config.toml
num_hidden_layers = 15
hidden_size = 320
num_attention_heads = 5
num_key_value_heads = 1
head_dim = 64
intermediate_size = 1280
vocab_size = 2048
hidden_act = "tanh_gelu"
norm = "layernorm"
norm_place = "pre"
norm_eps = 1e-05
positions = "learned+rope"
rope_theta = 10000.0
rope_fraction = 1.0
qk_norm = false
attn_scale = 0.125
bias = "all"
tie_word_embeddings = true
parallel_block = false
init = "normal"
init_std_qkv = 0.0227
init_std_o = 0.0227
init_std_up = 0.0227
init_std_down = 0.0227
optimizer = "muon_variant"
learning_rate = 0.00732
lr_mult_o = 4.0
lr_mult_down = 2.0
beta1 = 0.95
lr_head = 0.00861
max_grad_norm = 1.0
warmup_steps = 200
schedule = "wsd"
decay_fraction = 0.924
decay_shape = "linear"
final_lr_fraction = 0.0
batch_tokens = [65536, 131072, 196608]
max_seq_len = 1024
doc_mask = true
train_tokens = 613900000
max_steps = 4941
dataset = "wikipedia_en"
Each number is 128 + 24 x the weight over its row's rms, rounded and kept within 0 to 255. Layers, rows and columns count from 0. Numbers have three digits each. The size before them is the row's rms in percent of the matrix's.

# layer 11 MLP down, 320x1280, rms 0.0864, rows 305-319, columns 160-319
100:150130145164142136108137161121138150164121129119105094117128131132106154145072150107146120118136113126133123116148147083118118112126116085142145105128135131155116151159111093126139124151107118155143105128093158122104150183139163126111126096128136109140109179086146137129104100131095177120141162118098170117085120143162117150135107147141145137172108130100123185105106152125118123114122093123145115137107099129126159154160146151132131100143172145135169108122107125117128105159113130
100:113121126133145117170095112129143161132129114115160113122138116099128136161133121073162135100120138116107145159123139130146127117145180127148092086125116113138142155138157142144130164096106113128130106130112157127118123152142103144135134159090135132127133128125093119088103106140147132135150150150111154171144172162144123096139117147114162120129112137125130118117144181134126161143120086091107101097063139143132108121079150090090107086117121130172076084139113113141130081163157146
104:165183168119128127097142131105132126114154113176102169134116108125151137121127105115160125144117151142152145149142131130099131163194076126140094155143148177095121155114149111138142134127134143124122139131111091179169105069171141142098133124125117104178133099098155113121114113104099152102103119132129132109103176109120089117106147076128123147121114134146123136170129126127122121118096138116086094106147143100107199113137115129114081145138072155155125133115150170157175129134101121
099:118109099105135155172136122167162125131106146108134119115126143128115069120078108173163143141119122145127145133153162116130086115120128127142075083119114119112123157126119174112100113076139147131089111164147130141088128173141183187108141143132123142127142134135144116137110135101142120088138115142148160132176112150138089142084141160109133104106120162102137155134159131116125122120097153157142116111154147167116098128145132130129156095133105100116119100146072140102140157109126163
099:116133098145160157093099156133155075111117101084114149119132140095129143121111086117115174130095181153131154156112114149106128113147124129134104148136150113136115111140172179144106134154146163085177126177153105136107109143106118190136081114119150186119137136143124120085138111156151132104161117122109129153129158156125112141083126114175130146151146099160108178111106117065138132156110102135163121128118144130133086178145137143152091114105039095132128108139105127150102089131124121
096:185069155131153119142116102141115109119112087104110139162117161131109158132089112131105133154082130107180098135126091147150131141133115129134113153137143120117103157122141123146107169112125116105134134115150112149176132147090155155087126137115093110144136120103141128082105101086165142139131149111172150124114110134139118140092146117122137089122156151117118117086119101137131102138181124130083147167125144101106089124176148157139120096106150142139154133101138141141159119148158146
097:125159118077124116089070109126097123127095131160162179092092154151161143111087137110107140078134061121109103145103120136112129106143104153139083126153122109152130080058149141097109151115126145086134130176082112157120104125115135113119152122106103173141146162147112171154119127136131128117182124128131167107071154169106140146150156166136126114136125109098167107119119121131108161117124130146128166105147111112113107068115148114146138128100102121147109110134192099126148152110138097
101:124165172136097117114171113102180145181085142136123103113121094163108144152131101162134119113110124160147139125113134103127157115185135167115174129106116169107125179106131118146129149120104129060138179135108136126132150147122115153135112192144129147156167120137115155132117125122093112145114170162124145112082135109056148128168165100115119137113127107146122160154100160150117133168060098079074143115124164146130134129132157117123147121151133113114163116132082146110145105154149142
099:127127088142082057150118155124166127149161146121065118102119142098129114103142081088120112175125106158145144138096135141142110095103126126114123097113140095140171134132145149145134137133116113107100128101136137095095116138141118158127140105083146135121082179160130120112171094130064127103094132118117125143143095156119114131103114139137087116132124077097149113143121184109132171142151116135095176133177123134103135134124112133117097100157122181151150125134121153123124110133160122
099:100150117124119120128125127155122114105095083151147109090120145135169170132151118120145136111130171109121136124158154091149116129126139114111148066106120179151104183062162160106088165161103158117175164148205062159106157128157108090105132141147158122121139117137159129110162124136102122145129156107104148128152115122161108137123130163129117117121121167102109129082139177162146152142086141137143105136132154118120140106113132109112067112114132098079118112125141101093182131131119121
101:182103094181135139126111173156109111112149130125131126109146091122132111095104137171126145100111157159114125132139130113121161118159168102135156141097117058179146168139121142107123131120105127118121134146159146107084130127147098134142134158127126109132106138095152132148111140120110132118135147142166113117100106120165180101123126143104157148147118119085150126115104152127130135119122117142153137150130102109144116127155128094180159056132110133097122122129099131126153143126187143
098:141152076077180122170169105120170150108159145112106135120114113101115195127139099137087102143123136123163165114132132141133121149083125099130126136110149117127183133123126137155110152129141095152111125173124103126102136103131161133134144149117113134121173114130131147127139119146124121094091155138090159178149113159106155153112090101167122134089109148133134123103168124145144111197159129175120174159107175137100136091137126112125105126140140179147115099105094084111158165108128138
101:135114133098093148139110118116142141178188121142145164105094183151144107143114136114111139099112117131114116157152109205134114076112122159106117093116109076128107123162097131129136120112127138130121124156148114120115122141132097096140077126167115136092129176147143099086138117101147063099143172095091109120168127138080107135137145159155133148116152124178128130130147085089144099079113162120144112128164159147157151073115126115153143115110144140121129115141121151145114078150149167
096:183130145157147142113137125123130118136160123114149114112144098123116114176127161149193076076128143169149115141142146133079087133101126188154122084110122102118126120088147140149142102100110162119090119105171150142126118124145143136129133127165117127096134172104098105157117146124110114088101133117187106143114107149098100134133130175137125134091130124104132125126112133137114110134096132121159113111128116128158184094086168131134170142166153173131127138138129133145139090090129135
106:077068075135129129174124114140142173139147130121130125147146092119088101102142129116178132116098115113127144127129136110148137162140106121108123135105132166094090095146102137131154093116134193169142114081133120143185105164114130130111135083161118112139098137134126081114130110076154109115194145105122137105117118095085136166136129149067139112076149109157118159091167141103098132110141103143139153131127122148136150161132135131156118114144114142143110165078122150146110104108139124